config = dict(
    attn_scale=0.177,
    init_std_qkv=0.0248,
    init_std_down=0.00621,
    lr_mult_o=1.16,
    batch_tokens=32768,
    train_tokens=234100000,
    dataset='wikipedia_en',
)
Each number is 500 + 25 x the weight over its row's rms, rounded and kept within 0 to 999. Layers, rows and columns count from 0. Numbers have three digits each. The size before them is the row's rms in percent of the matrix's.

# layer 4 MLP up, 768x192, rms 0.338, rows 29-65, columns 0-191
101:492529490482446449509516487483558483514522532513514494508441544515478524494498536544516451492487524491499456507539509491502516510481472465498549518519545449525495513497490505485478558499519548516516476509480508464497524517490513476465483494502484508479517537504523477532486476533504478476506505454496480515520521463495511538497509517527523530470553485498436506481458497516496464505461473507496550492476516545485515514496519505475496484424529488514510528518478494487488553482500506515502503524490546506484502517522512466510496503515512507498472529454500494467470537494526497469
099:483512487520492496482493546529513515506475503534513487520523522479461531463517515456514512496509513515507490492509449546510476497529518528525525492485465532498507454491504480537534512498482545500486526485527525575543491545466489535504482468478498492491543509466488506497514479529517509504514523489530540491447499532525445513511500468499491482496484499477437486509488510504513499521506492465495498484498447531482536507493477473477533474508534475516515492473483464503482520516511545460533484493466512471495460498465508460520479489499491494538488500479522506520422466465559479518
107:501505478520529524534503497502516544446556495481499538497533478522504502484499501501505518502524523511495503486493482480475508555435517523420518523475560464498517479513487510479506521489476478500489506483470523482519498511555509506474485482459493494521484492516482493501504528446526480505495447483493504528509490514486527496494535505491489511504529477517447470491513493465433503482495517481531479511496520479507542446476493515527472458511456550490488482486483464518487522533500488526527451494464530459508497539496467508521477532494518476515446474510484479516537501466514476519
095:450489536457473494457498529492499501512446474443488489491568522513505444499522491500516490548517467499516472533483489526509535513491497471550509502468488470512493522496473495494447487470508551496503426504499521482473514528516491526448488513484503536522542555520514522481517515506485532514512479477460487460499555514496514481459487494512493492513505486487490476476474498468480519530499500495529497520473516494520508495485463498471542498537523478505500554475561509523495502498512538534504488500463528498494484488499482505470495543490516523471479478513504474519498485478554522495
093:485495491480490505488497512470458478517512489507513458504505526540484467473498538485479513518501500508482449520504498499498486503503497506557418511489487481541487551472503485475457520512498493521526486478480484486514517497508529557516477483500480519549570468494436536528494538515476504520500502482487481508493486493509499497493518495505524497521496534538500428525551501492495466504503484515528512498477503543494499494493530473505484490503512538507540477480485524499530497505501486521513505480494476508478419492502523456498545510496528483504422479513537515505467518512487548444
114:524547478451506489468520533507522512535504502503435483458507506495512475497485497451522536487498463465510502518473529502508469499528500469491531506516509506556469460516512493509492496487518486497448517512490476475465525482477538507516502549497528472492557484450478519541488499497525480507546533466506497486487538461511525530496473493469482536461535469512482507488474490453496490501478476510505514518497555481525452487492503500511507522500493495485501519529492525538535490439484548491492518508478513528513520517570506475483475494490482541493520513526480531494535523497474536538
102:463507474512480494503512484489474518492507478507541502483522499479498534493483533498513467463485533520499486499499484495463504440520492463471546503505449482489495516517466499538517479478485541478492516517476491492514521519501507487510464524551432483458479544516471544481494544500518484509522491483494498489524525491540523508496525495554489525521509493512534528459480497490474516478500503493495465462497505486534488507513540513506508570489515465469446504499526492484500568501449479508492512485482531548487536478487502467480483510499529532474466430483527503494477515477496545466
102:497489500455487494498507501517521478485497508467530485493524502488481534458499524514496525516527554499514512452530491493519481525462532496488460554515500519564517518511491474500445454477482487512445498503471485460494472469508501521462487495502553496556502504530505541491477478482520542466512503471499473529496496506491554528511516497536478520485476495497495439529523519519516486551506504476481494501506516484453518469490488472500503499494523482516509582483510491529462491514497514527541486500476526536484487485524496513446511538466482508533455461528526496497466510511529502488
105:528457506505468537494521477487481485535513521564491488519472534455495435481517478507494527491460548463500531559497493499490459502470490514507507526517509498532522473498555494503522523487497481488541508519459500445519503501461505501544506522517506492488445472453446454493505483536494477517509507528481499496516507501503476486526495503493515472528439516491448476509483495518467521506468505494528524486493488523533511519498505487474494520525502470494511531514500523527493556477487487515492432477486528502506491495485508473504505510544509509469481477481470498489542459491526564490
097:523535540543483488531449524488518476550533484490524473509515507489513488530462475482499514502482493542476502515482467506493507508449497474486505494522469508438459473546513523484480459464494500525507493528468514505494495476525494489480486505457512488541536441504530502510510475505502477481492530499520538496495549510536490503495481526532487523520486531491496519461481491479517464502490518498471504546559485431518490488512483478489501461479491491506503481510471521523474568520459493490463522487500482496561491502517490496518532520454497484511460499490515500497473491557465504544
106:495530493516467487456525486527496521473472502550492525518523456490499476487520489498492527502492469527498506470499517517532506527441519495475553471502509468485515500527478514474533534488515519503502508494524497468511478474501477489455505490509497490533526519493512535522418483490502513480478519500534503484497466448515499472497521507524511565451522495469539485501522497448478462508497522500529503503470519514484486531463489459485471482514496531523487521497481477439503465507525544458573533509484486543521506518477491449556497484516511536500507515505464477499488482497483496530
091:513478504513534511481479484494531482457494481481478472515524472462499474496476465493501515518509528490483493510490501463509517521560503534515533481519477473511521497507508500518475530508527508482515512471485558492518525465504514460468545506514478541460542498525498461494418506454503490477487477501468507524520518501518502489527542483554476520554500491521483495578470494542505456500498499504483499477484463473492529481457485534465532513508514498492519499539520485506500461486502523510526475494494492506495493501546486507533506483478462495438470496483511512529460524534514552473
102:487472500491523540532485505456553517522532558495529478479534480485508478482542549503464527472522467489494485471488474524541523477519533517459479492498559528504513527505478493483509530509494489523497495507486515521529491445481526479472471485493565508504435491454482527465474492477485477481485515499498472484467510511515490499487499500526485461476493509482549531471453550474507523492512509506543481478469525483469504485495505488518483529485555553482484464540524487477492485449554503468514465498502531510510499494461503493491530503486511499508505525460530492501520483495493482508
106:511483471546505472516505521504514467533500492501483492533500515522523500487508482519506524504572494470510462474472458519514509496486458515503497510504496522517507521476505507495488440475496531480509542529492476467493545495455511456488462479526523541508470507474506482458474518548496500453494500502522481508508494499444489489492485535495456511511482488518499472520484524456517512496531455511459526475503497480473511498541505495472514513460505518518445462532497498489441506506462504564547511553482484520496527496483468502513447493452514452536520486507534508514515466522489486502
090:524506466482522516500468553475475473483505498479491503494452544454471539500533538504490502486505523488495559497488528466511498534490498504485552511480509485541532518462496472497450499499552497496489449513517483535511484543484478516486493525535526469485506493548439531481491505532530499509500503515498505498465497530505455488489475486525484485516483519484533525477506507512479457514499506486552506502505506441492503462452500505460481535524481509462457496478500521448523496489469534477479500461511478484482499517482521505537496465528523471531483518528471543512527507501551511519
093:505532511518478466505501498523520524480469472526540487526496500478493459526464519521526497486494486521514530484511496514503519493496481476483490446473501490516514496523505469555510495480481525481503472494476493524476515463540514521536546530472463486489542499515438534517462547486458507470476498519446516492478505513547496480473506488513517492526531515471503495509500469491461474501468490536482460450521496495517484490464479493490549521513491538540486536465501513534494487510507497522489518485542502539490544494424470499528490513502460524519502511522499575538498481520505480535
095:505489522455493490506550494474508477518451472511486452507529507483474518471494466516520497546517493507509523500503513532546537479548526498504521495521493451519529512510479489475528508468480496512527488452467480473493471524465490498498490460524458515492522480513481489490470520504471471524500471477505503513548496511516458510460529491497492478487501511478493508493498516477511508480498467480538508434491496504500499469515523521494559475505489525516501520464490511456501501460523523456501462469462515468495528511507485523541475525438510528539512471473453535540523544514497523565
102:514510486479540504546531517519445495492455481518501446509454499513527498486523499441490500496490484498541506548517510513520509497505469500495505490513481470500483515506503480460500550493496502531489483503470537537496540481517532496519480516508474471483484503495548508479490516556517499478530492493546527482532503518513462495519548511493445522503449497533543488487518433514521494488511463518465512502521499508501528491494496510502483505517484475517513492465411510495479527490519489506515502544530485500524499537469474528495446470497535455484545463514483516498473477468514476465
089:502507498523475526499500504476481537492471508513470475517524484479485504499513562494508538497542499512496499409531517491506498491479480518499482485514482447525464514487473544509477534564503471552515501490469488521506487465524539492491510494534503504534494502525500530539535532495490501479457490488469548483457469477503478536506461507470510481525477468516496472501517514529494455553504476516507503472496480522520499451488535527489480507520468520469472503482442491548497480492493463504480509532472459522509453502507519521490502450516501519479520508500480520518509468465527511457
103:516466479466478473535543512525537473525534533520536513544483472462493462479465499496528456541500508466500504524521534497516504487533511497483523513505469493501497523505526487427511527494515489504521486534508490522503513443525487468503471523466493525540476525466514476487472519449542481514508533484513514535487488468479473508516545467473523534489492522521531444467542493562506510523491500479509489523528478502500493507483504479490461501478494468496499487492484446518519477520487494504518490566525494522544478523531483482484527497508484502508467478486491520485463445505501536525
109:495517507539491459513517490505495502500478476545526489479468498486489514554504512487480501494499474431553535515550505501526509508517503481530525484531538498520494479504476452519518517455465460480487537471509531514451526531498503529518509501544520490498493507522476493473468447507523516508490528495491562525521514481500525502530495472480512492493516502495506504470471525499505518525468494530494462509526475474496470500513444495473524487510478546505455441472522508502481531525500528500515507483536480481499523520468480487455492511525511530483478513472536541494533515533427477535
104:476484504494500528491518552535526502508525487512502470531487435515501484503509468475523498526493475473438465470520499505499495543535488474554520508518472473503527537522501531487476526495485491460499515519502474497500528508463550539473537491510515485479517506514486509478503515513492497482536490493495510508534515478568471510533502506515511524501451496532506466455527516509518505488497481516507522530470435521486484553539513503541504501499489494454445507497503483491534536517559516525501491487450467463521508471465521491537513517455491514502491515492555480544477510501502522514
095:529480479498481500516517498473493460447503545520500494542471463497534533515511531504511499479522567510552535520517495467474507503544532432491492508534503548449477438509495463534494533509494501507482516481499559484515500522494482484498509502492513523520512476496468503522518493490561505512452513491486490500486528535503482545502444490520490541511502465478526492527501525511511484474532461529487496484485506460501475461503480511500471513521479482461536520489465475492469464498474500504483523464488525512490508533494474489470488535521530500504473497521471483528489468478537454521
090:518506472488489524520525519500513489471502517474494480497479483486539473537475488504546516512522488449448485522464513515540489462514500516489474480505478494491501472544539471511487487518527495525519487484529490511507508475535528503499495541537507533454496511489525479499530491543514499506536501476526496498501496507487498501489457468499537496489541501493520473464464488490506447532472530493589524493488513500467493514483448496495441509444493526485480485476487500542447490497486508476476534442456515552511477500489517497537498520466509530483500515524479501514488564477545486506
107:532519489485465472490493546521532497527538495524519521517453492468510534476534521503494471483457483483522524498474501445452521496478504513532465481504509508533516471539479449500479522490431458496522515524462449496498502538493501505523499536522500483491550501485498498533521494485524515507498499484457521515511531497507495504535429519479472507536532530459521466531457529516541481507522532494523476485485501516497477478472469518509484517563500530494492475526513479487484495507464466517515526489507457494495515504487533480478512507513518469520497478495508518503505524428540471492
089:486496545453486486484487521478541498531513497476482502581462509489496488510494480480528469523481510477494509441492451491516506509500494465413498515475485520479509539530520477466483484543525539483517534529458484484509494554526507485445510550484524486542507517511465499530499498503493510493539519487464486501444528481514537514466465515525489501521493472494497521519470495530520549457539489552493500490484520508514551524468509484486513491492512495505492528500505517476521509482498551515485503490479504508479454495503478500490520493445476496485510501476471512474484528511481505528
100:499506519471448466501536547570529506500477506494510491542517507487506485516503511479483516506470514476534507530467536496507528502511481512508556449477485505534490497530496492477462484491485462507475452501510493491492504456517514494487493477487513483511492480507495517537473500525470531479475533500442452496531483505526479497507527510524490536476473538469499469444502524479521525483503531547532489493494537502480499509530504493511498511488539534496471507481488503556473497449487471519482542490529506502530514469464509509489486546546465548468563526499468513516490501467466484483
101:474514505493517507471562543503517540502483478480522498507494496494484491496525470522485518516492488488493454501496504486474479479522514514508486526500512534494478510511517494500480475492527513491523504498494495497515468482520524515491474524526507450523480455497451510471481518524512516494484523481498512492490482543501503513483503527413474497476485522473511455518514475490529487495435498513495538462517531512499557521498468532490534461553513501491510515468516503459497486505477508506527521543487469584503501512536459491502458503532501563505519532525546479505484458430488512459
105:505482474466508521497512493464499499561480500469466505460537520510475474517509512495506497531492505476538504486462541499458495516514467516474526510502486493518515527510516490450506494498483494467490454506515528494467482501480519486479539479493495461470500484516503498507449508524499517502461476524526529486522508458521495466488521506510505542480509483498513501454524456451523518509530554520514502511478513481543495490482511492475516485455566535502537535504479518510515536490474525489439488524480496495490549513504476491520481514495594484501502483540548540520543501508494452492
098:467545507479499522522469535486522497464481530496524476500507518535542552481537513474533462514508433500537501528470502540489506528501491473487504462514515523500475515528491485488439541521526482482480501484514471471554532519459485510521524482536500495544500489486477507475512516542552469493451495502482490523508484525483498546475511482500481496490489477487532520508475479501501470492482519454517484566507507534464495499491499502474535476512538531471522493502446493523484535485506521476519466491475479513509482525468537455486490542503499512461508504467531513512500506460544517515
113:500502475475528474493491469478466481496480477451460503488516472477538464506476539483498505439443520504505517501493485497515494529508492505521494489505550492490506497458498517515480506536461508512470538491503539492520481490507488512475434498461495513513525489516469509481505496522476510488509468522529527510502485477507533533507544533517469551473481509529502532504517477566537531500496486536486516496524501499511520524531563497462435461486536453541490465475522501493484512502463505537484522492486489508432468498466490494485529511536540491530477493491517511491462527463500499507
103:458487488487513507538510501482461510507547515512510496509530483471454493513527507470483525506493456508532517510476518520492529522510557530437501488492492492481521496499542483515462503501477560530471504516494536507493486481499525566522515522486545497472486486547488493510537485528489534525523543455518439499506516484525499507489524486524507508501449495505477489469511494503494511533497548534536511519502536514508490486520534469490468484513513465474466504478489520507463495499486508542452504478486463497526505509484458463473469520494529466511507490440464526522458528507473461533
095:501490455546467490469530541548515508495491482495521529497510541511500474493517475495506506495518512473513495519577492520486486507502464526492475494471515520509509493525503486529463510489488486453496476481493468483498532464469480487505530497497536502492519507500513495556457515501462495458567491457498527499466494543501524482502512541522499514472509470494488444473484465506504512500536455465559515453495506491507486469543438547477519515512498519508505499511490483506462479522515516544547496469502476525542501482476454490506560513483506489500479506522541499512518511494472463499
099:483529464465510499515492510536520510493491471498537473547526520477468457513493465482470519464486550474486530495466556502482491526542497499447467533447468512533500498473489496513482474489459475524501463526464510498511482482484457485523488533499500522505472490483540464488488486504498492507508476524467543515500510560527485488512525525557546528493496498488505511517479449491476512500542504491501493458497517504536492494489533512527478489475525472507512481515472484525489476571533486444504544507500485511529486532487494484479557473518454486527500529477512512479518498486482496496
092:502490507475498463508505557467481531540489525554489450514514445524492510539446527510488518543483527525535511533465529517513496481521489517476554513482550531502470497505536500457465507471555481543533491432532453502502508497505499527491464478506490486489510472574497491496475453468475519518519505524511488491502550496474533527499487465528487488515515522492487470542524504512536488501476513513509505499530506469535490486536486464502472507508518510474506507508530517487489484508462504523504527474508497542467530504499488483511523533458510472475477507517504509513490500522467504526
097:509488500483517490508487491521494519484548488520467512477483544548517486497503465516500495498491520518495473515453490507464484538528524570464512480507541495474506504483450517524520505528502501484544484503513496490501483512567459480480482570513484504467493542515494549464525525507501529473522502466510537467504527438514480532505466507552496528520516490472484502479450526487509509541529521515554478496493536472493508513503560525498487484498486468545470521498507478472507481494481497456461489511487496502518507498498525501503481482455520460501515518503495522507507508544446517531
094:486519504478513530507488493495494548454448520505497461500488502512499517498546472497489476501479489526487462498526505446547499497496479486549556560513504464489501510543495498533489526464490469522453479524476449485527580497456485545508532468495498491481536507518458457506506492531450512478503488516489509500490525481491500502530536522487545510516450480498515432503512519493518512517465528505487548524522518501473533512524471497491512502510476506523498485549527507482494493494496513489479501505485544509516516513524504527503486488547523451501533497528503478517479528471501532517
# layer 4 MLP down (transposed), 768x192, rms 0.339, rows 29-64, columns 0-191
098:503493502445490481468513511494471505546488503520512544497512482503473497535490479481491524532498473461476510485453472484466527497493546519484482467484501532474463486497516507501519493547502457466475549536517525489530501497535472508506523507537519493506511492490496509497489536449488549488539468486513448459540479491507495475542508509496506468492472481490521498495514541506483507473547517478497472519467484460505487550520447512532493529532475481501500467502513480537502483473499507475487485505469520509508520484516457552544523564500467516489501501530523488483431481531468489516
091:486513521502472499496523504489510453529489520466543484524499502519512483473508542482501515470528539490493485515470496492519472518486475582502486470488519455523537488476475496515459491488537476508484476514489523517451459480483451546498498460486520538522521509521462497518509496436471455523511523541510483550548519495517564523516512484504490520524514507485456503453528518516533549541488474544504479485500500471486516509474507510486519506491482518509459497538496496498531549517489492520481506495488548466507524494481512473487470471508479448486484503484474524487528506541508497503
109:504530537515511508484476510476481470517462452551547488505485488488493529483543507467489470486519430463555511526500514500529470497500461494519511534523513457510501508469492462533510482541523537477509474484530482511486510488517506516497519477490533518447516462526554477484484485497490515484506472523482494458498468534518503525509494477522482513472488507472518483507505501492536486502511454522461519479539488552448486491497487494544503530503521528476518499477508567473528481510527497487483551519493486494513513533491501523505491503486490477484538500490547582537505530509494490494
079:494482458476516486554493488525474498474551503562490513502514507467526485539500494554470489475497472497502529486462519495512467488494501490464520506484499518509509482512483444505543513522489475498557537517514501487516447476489535471520480472484521488498499503474509513488524476539510488467475526502568482490511479486488494514480489502475475496458535527549486518503553475494499460483503457524452476482513531417514500479509489486483513531460511481504525516479483500496476512475518473507522506487471486499510482488484517453503515475519513479529498464512521475436528525491444492474
098:507528467531503501473485499502483462497470507510563498488494504490558520564482499511542484468495549531498547551477483486467473443488482498517481486534468464505501514506517463519554485482505489482499526469480464485483507512506470540509494519514486509490484499508476500475504512525461506454530536501538480508549514512513513531459528511502525486521483460471514488458474502470512539473547481456541525499520503519490506511474524512538483514524543492541523529510478484468512473488505479510439481515477461489457538471490507520517472524502508501477482510504505504497496491478489452465
115:490466512500484460514529478565525531511515504494475495500468490549515436519481552486515507500523513449521479544525502528508532475512513483486513502534496473513505469510528506486451554540478498524484544494482503515531500514484506541499468504536490443528532557493454478505490538513499491551471479537501551505498503484477503485511515503510485488519503507508493518475492487499530512463471520499542458504462477493460499477486486505444478500497506527479494533515454505505507490470511502484483456473473511495514498506493475491479478474539488464461510481501496500508512561462518527454
097:510544521491489492493482522525501471489484449494488494476468429512470521497509546527503516465503516469537522551498484505525535547511525443536496504494547493497496526517484489510425466506489499511534494504456504490497518477506508510539561497526502446530548485484478493530470463510541482496467492504478535449515552501488514468507525518479489516489505509538472492507516499480500490462507525475495465520498555482505548484471502482519503481516468494489521487494476497507474490468530538517499507531479535525495525515516432491513494511518512500507484484532504511497503448491466478494
098:503496454483466479526508525490537503501497452516539511529517472511505502533532482482485509483501467481530480471473504540478516533526503469516484480494496447522499544480489490514504476486506516538544474561529511508439497515499508478505506526530501509530493483471501479497459513430463501485490483535486469557456484534484465477532519456550509498475521472498495502528472475483504526461510476488467467523471518524503492479482489487482510480492518516532508493498529567513488490511514484533538491499463514517520518513438460474518519528519527457509511502542522507540495484495498524494
093:481493498508481525504493512506525485551527555495522500471488521501527491514474521484502519506527490481473563520463517501500515484504491502491481511543513540509505489519494470480472500512517550520489508492495522469514474465501511483457508519512496500518506513492555540535547489491483504524482547463489495521487526489540505460501462461493543479481489494507465492503489490488478453476515524499505513527475504537500490521486511499555503519472504528517536495515514520476555565506510487535453514467512515503520462455558493472490535516442536510502523530468501554490452514530480462465
109:489504533489524490467502507493507519532500496527530497506456548493489544520475525478502508457509479528505536514490505492471532500484508522539473508577482506469515489524493496544477485517486545496485508482493473497497463469544499455487479470491540523478528518500491481532479490510518518549508491515511476507491521472535480505518500501472506519520513493518528534497496476494522526550514481533498494525514509547453443498479465487515501485530441533500504482502518521502511502528459495475519521537492483499552529492490520553466475506478475511510463489518527458513481498604500505512
110:512489508500508504488515492486482484503490550489492514550491533518507511536498511535487456518484501504522518520537458548543513534528490491503542517494505524436453484484552522504497493516444440552460483512518527491490562476442528508475516506466515538467505491519499479482514479477533477512477516523459491487483495507522520513513529519524514494501515520475455474520479506508460523495480489460475546495522486553531463524474527511452508519515501497500539494493460565511482499472523514491529513485506545509518505486488504512511508455536509528491474517480495480534532496499508490496
089:465487515531508503522483526465471512529558506515453489443466462474488506545518462495502485520538451547445530504486520492464453495507449477522495454455507480545496466484510477453511482508491460522532505537524521492494521496549492508491498522482530505509475519530557496513471512487541478471493481496488524492467500506502508502505534498498531524502500494528527507514486541482497462500532526487479489472474457521464522526535512511500496503480515494549472483499495498495515482469502460531493491539520497516506499467476486495472467491485464535521546496505523480449486507461501519489
115:559486467511531503491564502492479512492480508465499471437501528576502482468495497496507487503472502522485494471499508526490491528490528535527444521509485480507449440495554469529483499447459485531526498471498469507491512502476520553495517490548487484515470477484473471505526514529516503509494504512506524505503490524505465526500515505523495466523499471482491484539476534480526528503466504497464500506472503493528523456496480505510517450531474505511542443447505492515470504487481509541498500510525455507472531498492450545504538538532502523488491499494527491503504521516505495497
109:538536504478481495443521531518492503462496529521481497503520525511523491474488458488489498494489503466472499548472483496502524478480519463539574492489490491509523552486503524518497497494549509462477513546519502513475519546457499517489529520549536527479495532491527507498540519513490524496503450450440502513491471520491525477501500510521558547495527482476538484509457491499500507501534455461521502506506482504490513518528507494476487508537501504458552518493463495504511481482543472467486521502476470486473474495453553482503500499518507497462518496524503527492483450489505468497
094:503496527473510471530519469501545503464490523458498499536533494537475469490487490522501509451486526505509499525522484464470467528494511467538459483532485520493478499538481531514492473522566468482524528485523495483488462470512511478481494527493476490472498492498464456465500514482452518472477484490553518495479486478509540465554520524503506513512516507514482504509460520504527515515501500510463489559498497538511510524499506522507447505438474524523516509483453487525491542488505497496486504543468466509553517483493455502500445511476490506482481484468512453511482477521531488546
093:480462462536484516532534520515477510470519508478526517471440464531525480471516492479486492500505505495512546536473466513494504540485473468508505451529481502502518530489474444522499448498484504509480474466462484532548471497492500517474487472468516490479523511525514496449492554482525506506446473482497488517506514483518502491458519496485480497455503512463489514463486477497474476466501540482453511513516522448496477502516477532534528557528464497501501491495523544502551532478482528507484494503515504490473492498547490530498460483459487510457473500543495509485488480519472516481
097:459512463524528530510513481507518531508455480499496544501472485468502512493506487508458500505507514515566485494495550496513533543485535497462507437522493507485490479479484485547504492502522482502454486534497511495505471514543509462484516476487478483438470490478526515494498498502563506501521527512522451538519530488513476541457482502480511511512492502467537442556537488501516484500494551473528535509501480480495475539482494484462520489501461531462515503466501472499511477500499483539478511543507519485532519491444479508509505477528475538462486488529507519465490473498490506518
105:527497525482446454484446497502501504500536472477519500457493460500458527477505513506520494495513509450507531464475544455511505498488497514531514491484532500457492526475503480479537512473493464483511491476524484482481453570509548486440489479533491479498513469494532488522479480480482473454491484517480483467483486491492517508523495485508509465485522483476532517537498524503488544477493497497521500452470507504525495524526509472524488489462497534528477521450543504475530475538479527501524496483496487451446516504489530505466469515493528520470510551497514528498531489482491467551
104:508467470476478499491504449534496515517497483512477487471510525524498521522493512538438512517476482491518514502526456496513454513520502458479473498486494486487569486501497532513504487517562515474497500489522525470503479485486552473497493510491489528507506504501520475459501552421508488490520462471553462560516524522520483503455469539533496488505530502495492498514502521466484515522449502526465492482501515565521525475464508500490489499473498484524458487547529549508524545501524480524514504498517489523477520525556470530492489511477487499507513527521489497522511496491479462494
104:515463493490532509491472516493475497517433486530466507480502518467459522519523536518449514507483486519467534506513492530508521505466459532502517457559532520485538467484498459532490508490494471478482526505469527518494442493502441506524548508485481510518458426503528533515516514554494522441487474535511513507554506546483507479507500490486497511537521515503491484529500488460519488487535459459507495488506516471500505534495479486486480526517467499507461518471501516500492503475487522491468461501486510516482505531470492550514510480477524529495513501536516467485496518501523462488
115:557466472487491499504485499479498528576499504505551504484502502510483530537505487508511509507493497528514502522533527487520457494485557474516452486478503497528500544504486524509529508494493526516516449519504479509534455517463523473492466533485507534484504507513521447524500478499545494513512489479530518522468490518483551510486522494483526468487494472473473474504502476513485486521481515461494423500402485480512488535491491492495504480521527499462553506503527503527502515506496521536503484498494484508502516483514521467504500475513471501483476511506493531459498531503424550475
108:540497520479490510513490523467539477511502527515498518501496510482456473534471508494545503503496520508491496506461481523557541525437503487522495460406544476514451512508514495509513485509518473516513514503492496513495476460507525531488442500445500500501492468481494545487488481489511468504538486538473515475488491509493556508526518485471500487527552534507489478480556503481496504513475521481499527468491493445477487484508531488502500498480485494558496529520485528504505494508496462500523491490505510528528525472512520469519519513519496445567510521489548485527502462464499511485
106:519530526496473536490502523511532511502477516485474522548495471517501515478493537465532495472533522513499518483483461495511520510510496510530487458543514517489531448484486504517538504503509451506512485509519461520470489487483544525503512480573491543486554471541473462483474501498521516514498538533475491544499477494513459503530480524471511469496476440508550505490487487485499470513535539482504519481476495489528488500489448511451515470498465504501510523535542497535490535441520504504494500508486544494501521530507505533508547494514487508531505503530477502450481504533478526456
093:497542519505468471477444458524491513530539500524455514484526559540537511487483508465511448512472503565524465523499541448491501533503493509551528501462517500473502478475486507504498479507460489513512479482506466532499518555469527500483484468530534479537488503515496504479500506501479494541465482498521488533528512499483515518501506505515477476490460476461529492524544477530503534497540529515465484548473485505529516513461510500495514476507482500500525506516513512530514492497554464485521468500513432514524494532514483511498507484543481466525526504486516524511523511475533533510
111:480543543461528499496495513486476555479552488518483513498480515507482491498518477486527516494509501526526491510508548556498521497542505526464505496512449504512493498505469527511496501531520465524474510524496505539553516487499492525483476450464499504496497437467513506517499529510521503507496495508472477546510528527461457523465525489504491503498508532483464509497515519507524528491450511481467509559491470488489495488483470496487456477483484479466475507545506506573518492530467525507498481496507520474474557495516481522498509529535508454502513463524513442497542514530546479517
092:504492501544486503508456504530473491519459512548517510491501497475473517483510535486498534484491526489568487522488497511485525500503533513527467501492484489477505489492474471531490455445509546528455512508505515503481443514441485513504510481542492514525498511513515509514498494495498459551509483497539509451462516543500499476468493545495461494436513513531489495486495508521472475496508493526509530465546510478560512463495501501468512504492481461506523487518455468503520525473467472545507488481506523490450493513503522484553482489444460509461522475535494458501491509492490520493
101:475478480500440501516513488495519518511524554519506528498446466530468494517459511498497488502483526485550479530465513507488480503521470477482505520506473530490526467458511475522487476512546516501498512468523463515472472527465482494545473493518503502515469515531503453510560502485490439487560548533492526508504542512546506497547527496487507533509486515490511506481460493517518458471449468467490514480515509516530467477524548506517473458527489483493503509517493511475534507504503504482501566500509501494487495495513474524507486499460523493495480492489510495552500517527513542555
098:516487511516520474470508452489521489444528504518484494523468521507477468543447504519517515496496517480502512502472476511525481521441521523469474492524533496480487502527509485502472456521475536502499561552513531481518490524522467476504537490486492464481441505507523481523513514455539459431496480493507483521460483523491536500524527472483503493463535483507486512484483494455507480519527493528563528526491502503464515497507558520482474523497487525473485474539499475473531497502471454449439499481513492471525518498488508491506484487488495505516518519536486502504489506525493522540
111:484512498491502542502497484550475470454511508528515529522510513492571463515507512510471506520488492484547493484514492554496502541547488543459508462466476540516458485465537504507543498520519491510502471508489480509501488519501571438554487499475497523544506500531483508523453467513523511522484483476480498505500453519528475470465504563519504471494504500495482500455502510506512545499504507501496493521541532472496517492480527518484512476496517516486491528471536505486453503523490505489477481544460517521442467500542488515454492495522484494479509518497503467497499487472516529497
099:513539515515530513497489471489490475519530501493454507466517496529526503489517527488482481498530517495486460477536515490507512495497539462500518531505473460528502455479540470460511464512479527477495465516475510518466466488506516564486533536495496498468508489534501529493539516536533484502543495460545519521519465538503477499544483540458468533508521543509479545496496498481508470533500467519479524491476494458519470499487534522502475467456493457513487508476493527505532492543510484514521524500509498431489470518493513467514525440486473463511519498468518526505534509509516477476
106:497523481526522538515535505499517495503439489524530512463466515491521520494525506507532502490478518484490517460478516477484514511473486489461474478507497538516459533510497511494485476486501498502516527471510523474537482516484463540513560451499446512527454489526506517503514519465493516509465512463521441514511532539489501488443473522483475486497465489505509487485489440448525468516480508511532525542538477497493481470467464497481498513497518534485475494519524501504520488458528513481491545510498487498495520511449458479463491533498517476470533526522458509530443527531526500506
108:493505495506507445491472493525502475492489477497525518505509473518486439479515460511485501494457494486492483517507482487461512503538463522540481566523574482529512488553497495524518440510487471443479532492525467484523537500495518541526532540547477496466490463509484506499502496467489472490528480500523500516509526504467490498497550533505479502536507514533504526489480512489500510515476494512503483498483487501496502550478509493457503481521512521510475511429515478499473510481465470467562532500483521494488499527498519485563487544469483466515485479467475451518485503494516484497
093:486514533497497502514519494506479485491529467512504517513454477543504498520539526492489511501490515514495526534512501480472451484482497459532482477483468511509519485478492526484507515547486492508489469452493544475539496466500521554472493438516509478495433512492514518467523473474505506488520450477523483452471504534478477493500517559466521498490513534516447518466503479538468518494515504504437497540511502456516494502472503526461501495513507478460527511523493499536500474555497516513494558499481508535495485499500513526491495470514437486496443511455490518507520519473488526511
102:471496503478520538540494507523479491540471519525504461500532496553497521515509498563521495502503474502512534539491500512524491496529535484490507486470509502529500551495488470503473495498492499503517508529490502489486497519511474474464483521444496496501514509462548505498498486519461466510532467475420477476517511499511538492494491530512504469493513504555483509534486463504490525471506514500507492476542498554516531541475468469533450482488483529537504483518521483511493521514500505492486551511482550472496539532516518483457538518545505481505517497512541495523523420489460471514
100:491516484540494496538521551463481513474487490476541481487489472533502513455445504470523496489464448458489524478473538495502495527501534479469511513566492476468504511505510538519512495460535481498480523496534516446520548470493474467504503489544472490497475467544514538529497524491498516474498487471538547532509483486510490497515473478516486488524478501518526518559508533497493523480485514503488516500511451488480512514486500486503485513473461465520515505498537493493488485483483503547540530471503532497497497512479515473475496519548493498515504460502526442466474562470492474517
096:485507486524481472471398469482499507496507488508539500478486526491514515484527514499520523499516537504482525500473494463516498469502496466527530486514482499505485521476538498492516465501511522468475520500539474511524521518527516481529500509467458521504509506491527564488517561509513517489513521511449478494485466484477512486450498497508509465531485454548501541535530525494516501569518501438502547524503510487514518522485476533500466491520494460472512534500522506492542501480476503537500461494478487465537504521512510530457531511464521516507557496489496514491515468464473495502